{
  "beta1": 0.95,
  "max_grad_norm": 1.0,
  "schedule": "wsd",
  "final_lr_fraction": 0.1,
  "batch_tokens": 16384
}
Each number is 128 + 24 x the weight over its row's rms, rounded and kept within 0 to 255. Layers, rows and columns count from 0. The size above them is the row's rms in percent of the matrix's.

# layer 7 attention query, 160x160, rms 0.167, rows 15-21,47-53,79-85,111-117,142-149, columns 0-159
size [106  82 101  89  92 108 127 111  95  94  91  97 106 109  98  86  91  85  86  98  96  93  83 103 102  92  99  99 111 104  85  89  88  84  93 100]
[[100 140 152 130 114 123 128 132 119 141 140  73  96 167 155 145 123 122 150 135 144 127 119 102 138  91 124 113  93 137 113 112  92 147 106  97 140 126 143 160 131 152 111 110 137 127 108 143 146 125 135 102 132  87 124 167 107 141 144 159 137  93 195 169  98 133 170  61 112 159 102 133 134 143 114 131 136  94 108 110 132 154 124 100 114 142 115 125 129 140 114 146 143 175 133 107 137 138 125 136 170 117 135 120 128 116 117 156  77 173 114 144 133 177 117 127 108 140  63 138 130 158 151 131 122  66 137 103 130  92 150 134 126 135 182 135 129 149 186 116 141 167 137 152  82 138 172 121 133 126 127  84 129 140 101 128 100 137 116 106]
 [134 167 167 161 148  93 147 127 142  94 115 109 144  95 166 121 120 133 122 134  97 151 137 144 193 135 124 100 108 147 139  99 120 119  87 149 117  98 143 121 129 127  94  88 122 107 150 172 109 117 159 159 100 109 132 121 123 119 107 125 133 157 112 107 106 137 137  74 100 154  85 145 137 113 118 114 124 173 157 122 113  64  97 161 134 128 142 173 127 136 143 131 104 138 110 127 112 105 146 139 130 114 125  95 160 145 131 151  80 129 122 161  99 118 151  91 126 186 152 123 138 113 143 167 106 157 104  89 134 111 171 107 109 166 111  97 104 100 137 116 156 120 117 134 149 133 118 138 143 100 133  81 155 104 126 134 105 164 162 108]
 [ 87 174 107 120 137 120  99 165 132 151 148 142 134 137 167 122 125 153 112 129  98 113 145 142 147 104  97 138 103 106 143  89 115 169  77  97 164 100 163 153  94 143 127 105 111 106 128 127 168 148 129 144 192 130  62 122 170 124  93 132 105 141 103 133 109 198 133 131 130 170 173 130 146 162 141 101  87 139 128  68 162  98 126  96 103 111 148 112 103 126  91 117 127 107 125 162 145 130 105 137 144 100 128  98 136 149 133 134 113 146 149 110 124 142 119 115 137 128 134 127 121 141  79 130 127 131 123 111 151 179 106 136 150 118 101 131 109 102  78 150 138 133 128 133 100 119 123 118 101 142 154 106 146 128 155 125 145 141 140 152]
 [165 132 134 186 137  79  75 117 139 151 126 129 127 135 149 148 149 116 103 107 116  94 121 150 105 127 143 109 152 167 139 137 114 123 127 104  99 130 117  89 100 129 116 132 127 150  96 170 169 110 164 140 154 138 114 125 104  86 126 114 187 142 109 137 137 113 137 134 138 134 149 122 138 115 156 136 138 155  96 110 106  78 102 109 141  83 156 137 165 139 109 130  80 130 117 156 107 161 115 113 129 109 117 101 154 155 128 122 163 122 133 113  87 150 126  74 112 160 119 137 140 113 149 132  98 127 122 112  96 158 106  98 142 121 132 136 139 159 125 156 118 159 152  99  89 160 147 133 112 154 165  44 110 102 144  93 125 133 160 146]
 [129 136 115  74 154  99 122  98 159 116 154 145 131 131 103 142 181 164  91 142 107 124 152 119 119 103 109 126 134 125 144  95 127  82 154 184 142 102 125 131 153 129 131 178  87 153 111 131 131 140  96 116 131 136  82 114 132  96 125 113  99 124 129 120 171 114 137  91  91 190 150 107 149 122 155 101 140 118  73 193 138  88 118 157 146 163 113 131 138 115 105  98 158 157 123 155 154 133 144 153 155 133 160 144 122 154 173 106 144 154 128 114 101 102 115  98 114 130 163 160 133 151  93 132 160 141 115 156 133 112 118 100  96 157 132 120 110 106 106 153 118 143 145 128 126 143 110 103 142 135 148 159 154 114 116 123 101 150 121 152]
 [107 169 162 128 122 159 108 133 120 134 161 161  94 145 113  89 115 137 117  96 148 107 118 112 148 143 149 148  83 106 143 164 162 149 118 145 156  87 115 166 120 159  93 137 145 126 111 131  95  66 122 151 118 139 128 115 117 198 125 158  91 120 120 158  99 135 176 142 130 104 124 107 140  96 135 124  95 128 127 114 100 136 139 129  99 127 151 167 132 114 133 125 104 108 133 109  89 111  90 130 138 139 154 109 165 115 134 141  76 129 100 118 157 127 180 148 107  78 112 142 124 137 140 118 161 130 143 156 143 120 133  91 103  93  87 128  88 133 135 148 159  73 141 158 116 172 142 117 112 109 127 141 149 139 120 113 137 162 150 102]
 [115 133 151 109 132 126 144 143 121 139 119  98 147 130 143 107 110 155 154 153 117 139 155 129 127 112 118 154  98 137  97 146 158 175  97 130 136  58 112 155 134 114 109  93 126  91 150 114 142  66 146 152 126  85  98 146 172 154  98 144 137 118 184 162  97 155 121 135 131 125 187  94 104 130 138 124 120 120 111 110 129 156  98 149 112 166 129 150 116 178 124 125 135 142 130 112 130 107  59 117 144 102 124 145 168 138 107 146  89 136 108 108 171 134  98 100 114 126 171 142  99 168 125 127 111 131 125 123 122 130 113 115 112 130  75 134 113  93 142 120 142 100 145 158 168 158  98 115 135 140 149 139 141 136  85  95 141 153 135 105]
 [139 150  91 104 116 136 182  95 130 116 126 145 107 147 152 126 157  93 116 114 118 161 139 134 128 145 153 144 100 160  96 146 141 138 132 111 140 120  95 130 117  94 152 113  89 137  73  79 114 212 171  81 158 125 141 156 119 141 123 127 137 124 150 106 126  94 156 159 152 142 137 156 133 101 116 140  84 116 126 158 116 115 183 127 165 115 100 109 121 149 148 144 128 149 176 146 112 122 109 121  90 125 161 121 113 167 104 117 100 166 161 139 145 118 115 111 173 135 111 129 109 128 173 129 120 156 131 142 108 121 140 128 135 139 125 141  90 153 132 163 115 115 114 110 136 122 134  84 135 122  74 117 142  93 109  87 113 140 158 116]
 [122 118 103 175 147 150 113 126 135 137 141 153  95 136 137 128 133 105 105 151 164 133  91 125 176 159 119 112 103 129 126 123 147 141 150 141 151 104 130 120  99 126 152 150 167 125 132 102 183 144 124  95 170 118 112 134 119 143 138 104 108 133 132 119  95 122 127  65  66 110 131 104 127 126 108 147 110 122 137 117 123 126  89 153 164 150 145 135 125 115 105 178 159 155 146 129 142 105 124 120 148 113 125 117 121 179  98 155  88 164 166 163 132  81  99  95 130 106 119 142 100 150 123 145 114 139 138 150 113 162 153 142 107 126  77 106 127 128 136 129 133 142 144  58 157 159 108 150 143 131 132 130 110 116 169 108  97 166 135  64]
 [130 125 101 156 133  61 128 123 108  94 138 163 169 141 100  79 104 125 144 149 107 186 137 155 110  80 101 136 147 113 109 137 161 123 119 141 143 111 126 158 120 122 123 122 125 143 138 189  99  91 183 119 112 141 117 123  98 139 114 124 115  84 129 149 166 142 177 103 163 137 173 110 122 119 119 115 133 156 112 116 172 113 138 139 119 135 147  98 174 135 117 128 104 121 108 113 130 109 101 175 147 154 104  84 151  99 128 105  95 137 105 104 140 117 123 179 124  91 119  74 143 124  96 102 150 116 150 149 160 144 111 130 128 121 112 136 117 107 123 163 143 139 148 117  96 147 102 109 119 134 166 102 131 124  93 123 147  96 111 119]
 [168 120 177 143 114  46 125 143 116 122 137 141  92 135 151 139 116 162 107  99 160 145 106 145 101  85 148 126 141 128 149 124  87 125 110 115 119 108 141 130 132 134 147 142 125 115 114 144 116 133 119  93 125 112  98 100 118 156 120 182 148 129 145 151 140 187 150 135 133 118 156 122 126 164 115 134  91  99  89  74 145 150 122 147 126  94 115 115 165 134 138 157  73 132 118 124 134 142 119 131 134 142 103  66 121 154 139 122 153 126 103 138 138 113  82 143 102 119 127  64 145  92 126 148 124 151  96 108 109 196 127 136  88 122 157 109 133 142 109 143 182 153 123 103 105 143 147  93 123 128 131 151 137 111 115 137 145 151 115 130]
 [ 86  99 138 148 143 103 102  90 119 125 158 131 162 119 113 125 152 159 162 118 132 135 128 177  78 134  99 105 118 133 137 156 154 128 113 101 160 121 185 111 139 142 110 190 131 141 130 108 117 110 125 157 148 133  98 104 119 137 124  99 133 123 167 135 137 128  92 117 125 163 124 104 129 177 135 130 172 120 110 158 101 138 126 123 100 106 112 130  86 125 139 123 139 129 126 148 151  63  94 169 136 133  97 141 136  98 113 116 163  99 107  85 130 103 118 121 142  96 156 128 129  91  85 115 134 149 119 109 131 157 195  97 149 131 191 138 115 122 124 169 124 168 128 102 146 127 102 136 133  84 143 146 141 117 148 130 116 136  93 134]
 [147  44 165 144  89 104 159 112 185 138 106 142 130 113 139 118 134 135 139 132 154 129 115 153 140 134 128 143 143 144 112 130 120 126 163 100 143 128 131 114 146 118 109 123 137 158 111 108 133 145 150 147 104 107  62 105 143 145 123 170 151  89 113 138 120  97 131 138  77  88 153 122 134 136 138 148 130 107 106 138 159  99 136 138 164 151 149 149 118 143 126 156 104  68 119 144 167 134 138 122  83 141  79 115 135 130 127 132 159 146 117 132 168 116 110 153 113 119 146 142  96 137 141 132 149 107 137 160 173 139 147 128 110 113 118 152  69 134  58 127 164 125  99 155 147  79 106 116 130 144 131 136 114  89 130 104 164 143 116 119]
 [120 145  77 125 145 126 111 130 144 115 127 164 108 113 136 107 115  89 127 122 122 126 123 149 147 141 158 104 114 105 135 124 136 132 136 154 146 116 112 154 149 128  76 112 121 146 106 147 135  90  84 185 140 133  75 109 156 107 129  82 166 148 176 151 115 143 159 125 131 133 133 119 115 119 115 140 140 119 133 109 175 135 120 122  86 193 103 106 125 157 125  74  96 103 126 141 126 104 114 135 150 135 121 118 140 131 162  84 145  91 118 187 159 133 113 125  99 159 116 144 149 139 143 149 156 146 128 126 125  95 141  85  95 147 121 156 154 104 116 142 151 125 145 152 180 172 103 111 127 147 100 102 130  75 121 153 117 177 117 101]
 [143 134 141 136 119 125 181 145 157 114 122 124 134 143 147 162  94 113 117  62 131 146 168 147 111 117 146 125 128 107 100 106 130 156 149 105 117 153 111 145 122 106 128 127 132 121  79 160  77 161 156 159 101  59 166 101 123 165 113 122 157 137 162 159 154 102  87 125 160 133 116 163  99  89 126  94 116 148 125 106 128 137  68 114 123 131 118  98 122 121 134 137 126 125 147  82 132 135 152 116 122 101 108 113 126 126 163 118 129 148 134 120 128 111  96 110 125  79 115 111 167 143 160 140 101 126 151 145  85 105 149 118 131 131 131 127  86 137 178 130 128 137 137 120 120 142 171  96 143 166 119 115 116 157 100  93 165 106 161 100]
 [ 72 120 154 156 122 180 107 116 153 156 139 126 114 141 126 144 111 166 196 113 127 110 108 132 135 120 107 123 125  99 180 165 138 140 133 114 136 120 111 134  88 124  78 126 132 135 112 145 102 111 135 131 146 105  86 127 133 111 138 100 133 147 135 169  85 138 182  56 145 153 127 133 141 141 115 122 112 129 112 142 131 143  75 128  88 121 117 127 143  98 128 157 131 118  95 126 103  95 115 132 112 119 148 101 104 114 134  88 145  86 149 112 165 146  95 140 144 128  86 152 169 162 189 144 138 146 116 156 149  90 130 153 165 145 157  99 135 117 152  81 104 136 156 148 136 121 122 138 139 134 150 122 118 106 106 152 125 101 129 114]
 [124 143 105 113 110 141 122 144 116 116 166 123 179 137 100  85  80 144 111 116 119 156 133 119 178 124  68 117 141 106 137 102 130 147 138 123 133 146 132 123 120 119 104 128 120 121  92 128 116 134 108 124 122 146 105 136 117 148 120 105  95 121 124 143 135 164 173 166 123 135 152 111 113 133 122 133 108 121  96 134 158  74 162 142 139 112 164  93 138 173 108 129 105 135 135 179 138 110 125 126 117 129 127 169 158 171 132 126  73 119 145 101 140 124 182  95 104 117 123 122 161 161 112  89 158 116 106 141 107 126 149 140 126 126 124 141 111 118 174 190  81  97 112 153  86 171 155 119 100 165 155 112 172 161 119 130 108 127 102 134]
 [155 149 137 171 139 136 167 135  88 148 118 138 104 108 126 159 100 125 153 154  95  96 123 113  79 114 120 117 121  96  94 156 103 120 187 118  95 146  98 107 174 157 131 162  96 141 132 149 153 125 147 127 102 147 115 125 149 143 143  95 157 162 104 116 156 134 148 108 139 136 106 120 118  89 146 129 132 100 125 120 149 135 124 122 145  89  93 131 136 137 154 128 158 128 123 149 106 133 165  88 146 164 108 126 128 109 178 100 150 151 130 152 111 142 102 156  92 135 122 115  89 145 136 143 147 135  74  96 141 155 165 115 128 103  99 161  91 153 124  91 125 117 125 136 107 173 146 123 120 159 111  89 114 122 160  68 154 141 162 149]
 [ 61 112 130 109 133 138 118 128 131 150 132  97 152 119  98 122 116 161 129  98 137 170 114 138 105 105 117 136 127 160 169 135 138 132 145 155 119 151 120 172 131 119 109 121 121 149 111 115 143 140 110 124 170 181 120 130 130 138 123 112  95  94  77 178 106 121 125 104 153 156 149 127 134 137 162 138 155 116  93 150 196 129  96 124 122  98 163  63 140 110 115 109  76 142 105 124 132  99 113 140 131  92 128 105 158 119 132 145 139 161  76 152 137  99 121 148  85 131 123 108 147 135 142  98 148 154 142 149 105 122 149 119 113 132 110 141 116 153 162 200 118 150 133 116 107 169 106 100 107 113 158 123 155 124 149 165 143 150 118 130]
 [130 148 135 106 155 107 137 140 139 104 109 123  91 140 126 151 114 104 123 134 145 152 171 154  58 136 103 125 137  96 109 120 152 115 100 198 102 136 117 117 178 156  85 109 131 146 133 131 142 131 111 133 155 103 100 138 135  91 111 123 140  94 127 174  91 145 113  96 140 100 142 123 144 129 154 106 142 125 126 159 123 126 148 160 123 138 151 118 106  91 102 174 116 103 105 166 165  99 124 119 109 106 169 129 166 174 158 107 150 127 148 158 149 139 124 171 117  99  96 115 130 113 102 105 146 108 129 150 127 127 153 143  94 133  91 149 142 135 129 142  94 117 124 156 120 136 113 100  79 125 138 170 104 154 117 135  91  93  78 100]
 [136 115 115 127 129 127  84 146 146 126 107 183 120 113 172 150 106  81 147 111 125 129 102  95 117 181 131 162 134 151 164 126 119 149 125 136 108 121  92  74 132 112  91 125 131 125  96 100 131 134 103  98 100 110 114 113  98  85 131 148 119 118 144 137 129 121 138 124 123 162  99 116 119  91 136 121 161 136 117 143 185  89  76 143 137 135 136 122 129 143  98 166 116 107 152 147 133 143 104  96 114 125 134 124 143 109 153 129 149 121 156 154 119 144  92 152 113 119  88 114 130 156 137 135 146 168 100 138 182 149 157  95 180 145 104 193 110 117  87 160  95  93 129  97 104 119 139 153 127 144 144 138 169 159 136 121 119 147 127  96]
 [103 109 168 166 133 155 161  99 153 110 121 129 114 147 131 130 141 145 175 129 122 172 114 134 115  87 101 125 113 120 123 142 114 131  87 117 139 150 101 103 120 103  79 129 120 111 172 105 143 155 123 146 111 142  76 142  97 129 142 114 122  87 139 124  76 117 131 122 107 156 128 147 147 120 138  86 154 128 135 109 123 132 121 107  88 160 107 130 131 154 145 109 121 107 160 116 114 133 207 123 175 124 119 112 128 110 135 144 127 166  99 187 120 140 151 116 123 139 127 136 173 166 164 143 109 133 118 133  68 155 131  51 121 120  84 178 127 119 129 145 141 133 116 160  98 152 128 130 139 102 115 157 133 143 145 113 106 140 154 122]
 [130  94  97 130 151 121 125 102 144 168 153 124 137 124 141 145 142 125 122 158  83 149 146 110 105 116  84 114 127 112 124 169 128 123 103 141 124 146 129 173  74 138 120 125 131 154 111 123  88 103 160  86 162 163 141 111 117 100 114 141 142 116 128 165  92 172 128  98 141 129 159 116 116 129 114 155 100 124 140 115  92  95 159 205 131 116 117 133 101 126 114 179 139 167 151 110 134 106 103 111 143 133 119 137 148 109 153 122 132 130 102  57 125 120 138 149 115 153 120  59 146 118 127 150 106 168  68 154 173  91 117 144  95 141 167 141 130 146 137 132 113 112 134 125 128 112 129 127 117 152 100 150 135 161 107 161 141 127 130 120]
 [ 57 121 158 137  90 138 108 109 132 147 139 141 138 132 118  87  97 125 147  92 136 163 186 127  79 116  85 107 131 180 143  98 151 181 116 157 119 125 146 144 133 112 143  86 101 151 148 134 136 161 127 131 146 155 119 122 129 124 105  77 119 160 103 131 147 165 161 140 119 134 158 142 138 152 138 141 154 115 116 132 135 112 144 118 121  97 155 111 152 186 102 122 100 139 107 152 171  95  98 164 108 119 131 124 132 154 158 102 111 138 107 107 113 126 111 119 118 120 135 147 163 134 128 141 130 151  75  83 152 146  99 150 124 109 131 105 105  85 117 172 115 107 165 131 147 118 107 178 125 130 156 114 132 123 126 167 123 137 128  99]
 [126 135 129 156 112 141 101 101 148 125 120 151 122 139 128 119 108 135 105 154 139 119 119 136 146 152 187 144 118 111 154 171 124 142 121 142 140 110 134 131 126 135 141 160 129 136 137 127 122 119 178 118 108 132 161  68 124  99 146 128  64 110 144 202 177 106 103 170 116  94  89 114 143 121 123 131 107 108 133 149 111 143  97 129 147 115 134  90 150 108 101 142 145 124 123  86  89 146 154 110 162  95  85 134 122 129 135 125 119 111 133 144 118 117 108 155 130 141  88 143 150 148 100 130 131 118 135 131 170 145  96 100 169 114 112 163 144 150 135 143 124 149 140 194 152 149 113 127  85 130 114 130  55 167  97 121 134 138 115  84]
 [136  59 135 155 147 100  91  99 133 111 119 148 141 135  82 114 158 123 121 139 158 160 153 162  91 114 167 115 173 164 150  97 111 118 141 122 109 139 141 109 148 106 144 114 159 157 123 104 126 149 100 134 140 122 163 150 100 130 102 115 173 102 125 134 113 134 121  99  79 117  88  85 144 161 149 164 135 150 121 146 127  98  94 135 110 108 110  89 148 166  93  63 125  99 114 158 160 128 126 110 159 140 158 115 129 160 110  99 156 143 139 149 120 114 136 139 131 107 120 146 130 156  83 120 165 127  73 159 125 142 139 118 133 140 132 108 127 127 124 149 110 171 148  86 131 132 112 107 126 156 160 162 122 145 114 147  95 116 112 116]
 [158 121 128 130 126 142  95 102 125  86 143 173 156 128 138  79 113  88 133 138 134 145 139 154 126 149 101 137 145 127 139 124 168 103 100 126 124 149 165 150 110 114 104 134 128 150 137 159 162  63 134 114 177 150 123 118 154  98 100 142 134 129  91 122 108  90 120 102  62 128  77  88 137 150 123 103 105 146 156  77 163 112 110 125 133 129 141  76  94 137 142 151 130  93 122 132 134 117 122 172  91 121 111 122 138 142 133 122 146 127 118 113 125 153 119 148 140 124  86 133 181 125 100 127 138 135 119 147 125  96 154 159 159 149 137 118 152 137 139 141 125 151 150  77 121 118 161 153 129 181 143 118 130 111 175 143 146 105  93 163]
 [109  57 144 156 132  98 149 102 135 110 143 129 107 141 152 125 171 173 198 133 118 122 127 114 142 130 112 147 119 132 101 157 130 154 106 174 123 101 107 120  87 145 138 107 128  85  79 103 139 129 190 156  67 126 137 127 129 123 158 127 133  73 166 141 138 125 167 158  98 141 128 152 127  99 134 126 109 109 135 123  82 152 151 129 143 122 164 145 153 128  84 130 131 119 122  58 102 100 105 126 137 120 112 119 160 140 151 123 109 120 134 135 129 112 116 124 121 140 160 143 137 105 111 108 127 102 140 100 116 154 135 171 143 144 141 131 104 123 137 129 167 119 104 154 128 171 159 118 126  94 135  95 135 115 132 175 154 127 140 101]
 [115 161 165 151 124  91 119 145 141 131 129 159 106 144 108 112  78 116  74 119 178 129 110 145 116 123  97 172 118 129 120 138 120 120 138 100 136 130  97 105  92 117 129 120  98 137 110 120 124 151 174  99  88 130 106 141 141 138 127 143 127 134  90 106 134 114 125 120 104 178 142 120 109 136 115 103  96 156 162  80 131 162 178 106 139 152 127 149 144 157  94 105 133 121 134 152 143 167 145 114  81 136 136 129 130 186 119 136  81  96 134 124 130 124 136 154 139 107 141 102  89 159 137 138 140 122  79 107 186 121 128 171 132 119 125 140 142 139 129 159 126 150  82 171  95 168 107  96 117 138 121 127 156 109 115 159 105 136 131  79]
 [154 140 112 143 142 132  66  94 106 127 161 113  71 117 144 117 174 150 111 140 149 132 138 121 181 137 114 145  97 109  92 126  98 157  98 127 146 143 136 129 141 153 124 111 139 143 174 124 179 109 139 117 166 111  95 144 153 147 149 148 121 121 154 128  95 152 138 139  80 125 121 137  84 121 105 134 136 123 138 163 133 134  72 123 143 131 122 106 145  73 145 130  95 150 158 162 141  93  90 128 119 103 130 116 134 150  91 142 117 102 123  48 109 176 127 118 131 161 110  92 141  97 117 140 131 129 130 123 114  86 157 170 132 157 134 150 131 116 119 126 148  81 132 169 109 114 129 106 130 126 157 109 119 140 111 115 111 155 111 103]
 [109 132 139 124 141 139  75 154 145 147 103 133 152  84 118 125 172 145 122 126 139 133 126 126 149 165 172 110  83 106 165 109 144  99 151 100 133 135 114  88 123 150 145 139 132 157  94  94 128 154 125 136 143  85  79 122 141 117 106 115 133 121 122 133 103 131 151 154  98 130 133 102  90 151 137 102 142 107 135 100 146  84 144 134 182 173 120 147 133 155 106 161 134  91 130 151 133 153 112 155 103 145 141 140 148 143 137 151 118 144 157 125 112 100 116 116 133  87 157 133 150 135 124 165 123 122 136 175 110 121 169 110 106 161 191 121 125 156 122 112 146 178 152 141 118  81 127  94 106  96 106  98 124 139  80 137 148 139  74 146]
 [101 105 135  58 160 164 132 122 148 150 163 143 136 158 109 125  98 135 165 152 129 140 138 178 109 110  98 116 152 121 135 114 137 113 153 104 127  98 163 102 120 126 161 170 109 123  86 101 133 152 175 153 135 127  83 109 142 128 150 121 104 106 104  80 151 126 163 136 130 150 136  76 117 135 134 123 155 118  86 123 105 106  97 154 166 130 155 135  85 116 137 103 153 118 103 102 132 128 124 159 168 152 149 164 165 132 116 146 135 145 114 113 131 113 160 123 161 116 135 106 135 122 109 106 155 123 159 127 141  99  73 165 138 124 104 151 187 108  94 154  95 128  99 101 130 125 110 153 104 151 126 128 107 118  98 168 134 137 143 133]
 [144 136 144 111 167 141 126 101 141 174 112 171 137 113 149 113 164 154 134 129 127 141 139 116 127 120  91 100 145  93 148 120 136 108 197 123 138 114 131 156 107  89 105 131  98 112 142 174 146 137 154 139 132  81 159 133 112  99 126  85 177 143 153 134 138 118 101 157 111 112  89 115 116 151 118 142 124 120 129  89  91 108  90 100 115 143 130 103  71 114 172 132 133  93 130 125 127 137 110 106  97 131 100 125 131 137 113 127 121 170 106 163 107 103 143 157 133 131 145 127 133 162 175 151 124 138 140 119 127  72 147 161 121 161 156 123 151 125 131 143 111 128 136 129  91  93 120 126 149 148  79 118 186 118 122 158 138 139 167 182]
 [ 86 135 166 139  88 114 141 147 113 120 125 140 125 164  66 140  91 145 136 126 118 152 139 135 131 105 121 102 127 133 121 150 145 131 128 148 152  76 158 142  56 127 150 143 135 124 113 106  88 154 106 159 162 150 147 162 145 130 138 114 104 114 152 135 130 120 155 119 115 170 134  84  98 147 142 141  88 128  92 142 157 146 130 171 125 128 146 148 114 128 117  99  96 100 129 126 152 130 116 171 151  99 133 124 128 103 181  84 146 102 112  93 162  91 147 139  88 135 169 143 124 108 110  92 142 136 150 143 112 169 110 137 128 109  64 108 121 116 152  98 123 148 163 135 127 132  87  95 135 156 123 154 140 162 103 128 123 162 126 140]
 [139  96  68 112 115 116 104 167 170 135 154 135 108 139 144 134 141 134 129 114 158  97 110 134  62 117 129 115 103 149 141 140 132 116 111  98 168  95 137 126 135 125 126 123 131 151 114 116 121 128 118 122 137  85 105  69 127  87 133 161 157  71 180 142 125 154 156 118 155 124 145 155  96 164 109 158 150 154 139 120 142  87 113 126 176 126 146 131 127 122 125 204 102 119 138 118 116 121 134 129 124 131 146 139 130 122 118 132 103  72 164 143 132 108 110 161 138 131  92 122 179 119 123 109 145 129 120 140 155  72 163 111 159  98 123 158 136 126 141 118 150 121 138 136 109 121 144  72 111 113 148 158 108 144 133  86 108 120 153 148]
 [116  97 162 154 107 133 161 160 137 108 133 117 154 121 138 113 121  89 174 133 123  99 109  89 123  85 120 143 137  95 107 143 122 113  96 157 120 129 111  95 122 108 112 112 139 126 186 173  75 121 123 142 107 129 133  57 141 126 149 135 151 106 101 119 102 139 207 158 118 110 139 118 140 170 138 145  87 149 105 146 151 131 113 136  84 112 149 112 144 141 130 109 120  92 129 145 128 121 116 156 122 148 189 134 121 159 138  99 115 108 158 135 126 163 142 128 154 138 151 146 114 143 128 118  98 123 124 122  90 171 150 161 125 161 158 123  90 128 148 130 118 113 137  99 124  82  78 125  96 112 133  96 133 138  88 141 144 139 102 120]]
# layer 7 attention key, 32x160, rms 0.157, rows 14-20, columns 0-159
size [ 99 102  74  85  85  91 101]
[[128  96  84 126 105 113 117 146 111 134 149 125 130 155 137  86 157 187 173 114 117 112 105  99 180 123 155 125 106 182 137 124 159 141 116 117 136 110 163 112 136 106 123 178 123 126 137 104 125 180 124  99  92 124 145 109 108 116 118 127  96 139 114 113 113 142 162 122 144 137 140 142 148 135 137 123 114 109 168 132 161 128  99 156 132 150 105 125 151  88 127 102 134 109 141 141 107 128  93 102 177  96 174 112 109 106 172 117  83 183 131 131 137 141 142 108 139 143 108 167 157  98  54  95 117 137 135 162 102 188 145 148 110 102 134 139 135 139 115 103  76 138 110 110 130 147 132 107 125 123 155 119 131 124 135 118 128 102 108 129]
 [141 141 140 143 149 125 135 115 105 171 122 138 176 109  83 111  90 123 182 156 109 114 139 127 137 134 130 106 133 115 113 134 150  97 144 141 185 114 126 153 117 153 136 136  95 109 105 128 132 158 134 144 137 171 124  99 122 101 106 176 157  94 124 145 126 170 124 175 147 124 159 130 139 148 140 136  69 155 122 125 122 136 129 140 130 141 177 165 120 133  98  80 111 121 117 112 114  83 152 103 148 137 177 131 122  98 122 132 127 104 149 126 175  84 134 137  99 159 132 118 158 152 154  88 182 145 125  91 146 146  73 109 121 142 150 125 126 122 114 136 147 116 118 127 137 124  93 119  73 125 111 117 120 131 129 117 167 141 174 172]
 [165 128 126 138 126 167 158 137 122 158 144 105 118  88 107 152 132  80 148 115 120 120 158  76 125 140 141 148 161 125 167 117  50 140 125  96  73 179 113 137 114 114 122  78 162 152 152 166 134  75 110 154 108  95 131 103  92 129 151 158 140 132  99 103 126 108 117 125 110 125  97 126 107 119 120 114 162 115 155 125 146 147 123 100 111 136  91 117 146 145 164 170 131 178 153 120 116 132 124  94  93 146 147  93 122 104 147 113 136 154 132 112 117 122 146 155 145 122 186 131 128 158 129 136  95 147 120  90 112 121 150 127 134 108 115 135 144 141 146 105 123 129 138  95 137 130 141 131 164 112 123 119 140  57 158 110  99 124 136 131]
 [ 88 100 173 137 104 143 107 115 103 151 147 141 158 140  95 139 113 157 166 140 146 108 155 134 160 140 148 136 150 164 121 167 140 149 139 118 138 112 167 123  85  67 145 132 129 109 110 141  77 107 138  80 115 113 146  91 135 170  78 130 155 125 107 142 138 143  91 141 104 126 119 159 139 148 141 129 124 151 143 132  79 140 137 140 116 144 167 152 144 117 138 151  99 150 114  72 167 123 145 111 146 159 125 146  89  87 160 113 113  94 114 100 139 132 130 162  73 128 154 143 135 129 125 128 149 153 111  76 121 128 155 121  94 141 170 125  88 131 128 149 138 141 143 123 136 132  93 126  74 119 132 167 148 131 140 139  95 149 122 109]
 [ 95 130 135 117 158  85 151 127 108 104 127 160 114 116 102 114  70 100  96  79 121 169 160 142 139 137  97 158 128 166 132 113 136 158 130 130 128 106 126 142 167 137 124 117 115 151  81  79 139 154 135 159 165 158 118 159 129 161 115 155  83  68 101 113  62 135 147 140 155 110 123 138 142  89 152 121 143 101 101 132 137  73 110 149 154 134 141 103 139 145 140 119 111  84 154 140 139 124 143 172 120 134 130 133 135 141 112 143 105 116  92 152 118 147 137 128 151  96 117 126 140 148 149 136 136 132 143 179 138 121 129 168 105 165 130 105 159 130  69 144 140 121 147 101 102 152 160  99 135 123 138 129 134 110 101 149 127  96 111 124]
 [ 99 146 141 152 126 149 119 150  74 127 131 121 141 123 137 138 147 123  95 127 133  83 142 138 116 128 132 150 137 105 119 111 135 112 106 145 145 144 120 117 109 107 132 190 116 107 124 142 156 134 104 166 185 102 111 139 103  95 119 174 131 108 152 118 103 139  97 199 169 116 156 144 129 163 154 102  87 138 112 121 133 117 114 154 116 152 138 134 137 140 167 120 113 120  74 140 161 125 136 152 119 163 129 194  97 121 164 101  82 131 109 148 136 120 126 161 145 136 129 128 110 170 113  90 145 143 124 109 163 118 114 135 103  90 183  81 148 101 108 136 115 160 165 133 112 148 130 166 139 106 105 137 183 145 120 146 115 137 138 134]
 [109  97 141 137  92 108  87 138 144 109 138 145 156 152 114 137 120 117 119 148 107  88 139 147 148 153 133  97 115 118 140 125 154 131 149 144 130 167 109 116 105 112 119 113 125 120 159 139 127 162 133  90 140 120 128  64 133 140 123 102 107 127 117 109 144 153 107  94  70 139 139 125 118  79 139  81 157 131  89 156 103 140 174  80 143 126 134 130 152 142 103  76 116 164 138  95  99 113 166 126 166 126 119 152 106 113 109 140 154 120  98 128  99 126 136 133 156 137 157 112 138 103 104 150 178 155 175 161 118  97 123 154 121 163 172 111 125 111 143 140 123 132  86 106 119 155 138 110 103 120 168  98 101 173 135 173 146 107 160 146]]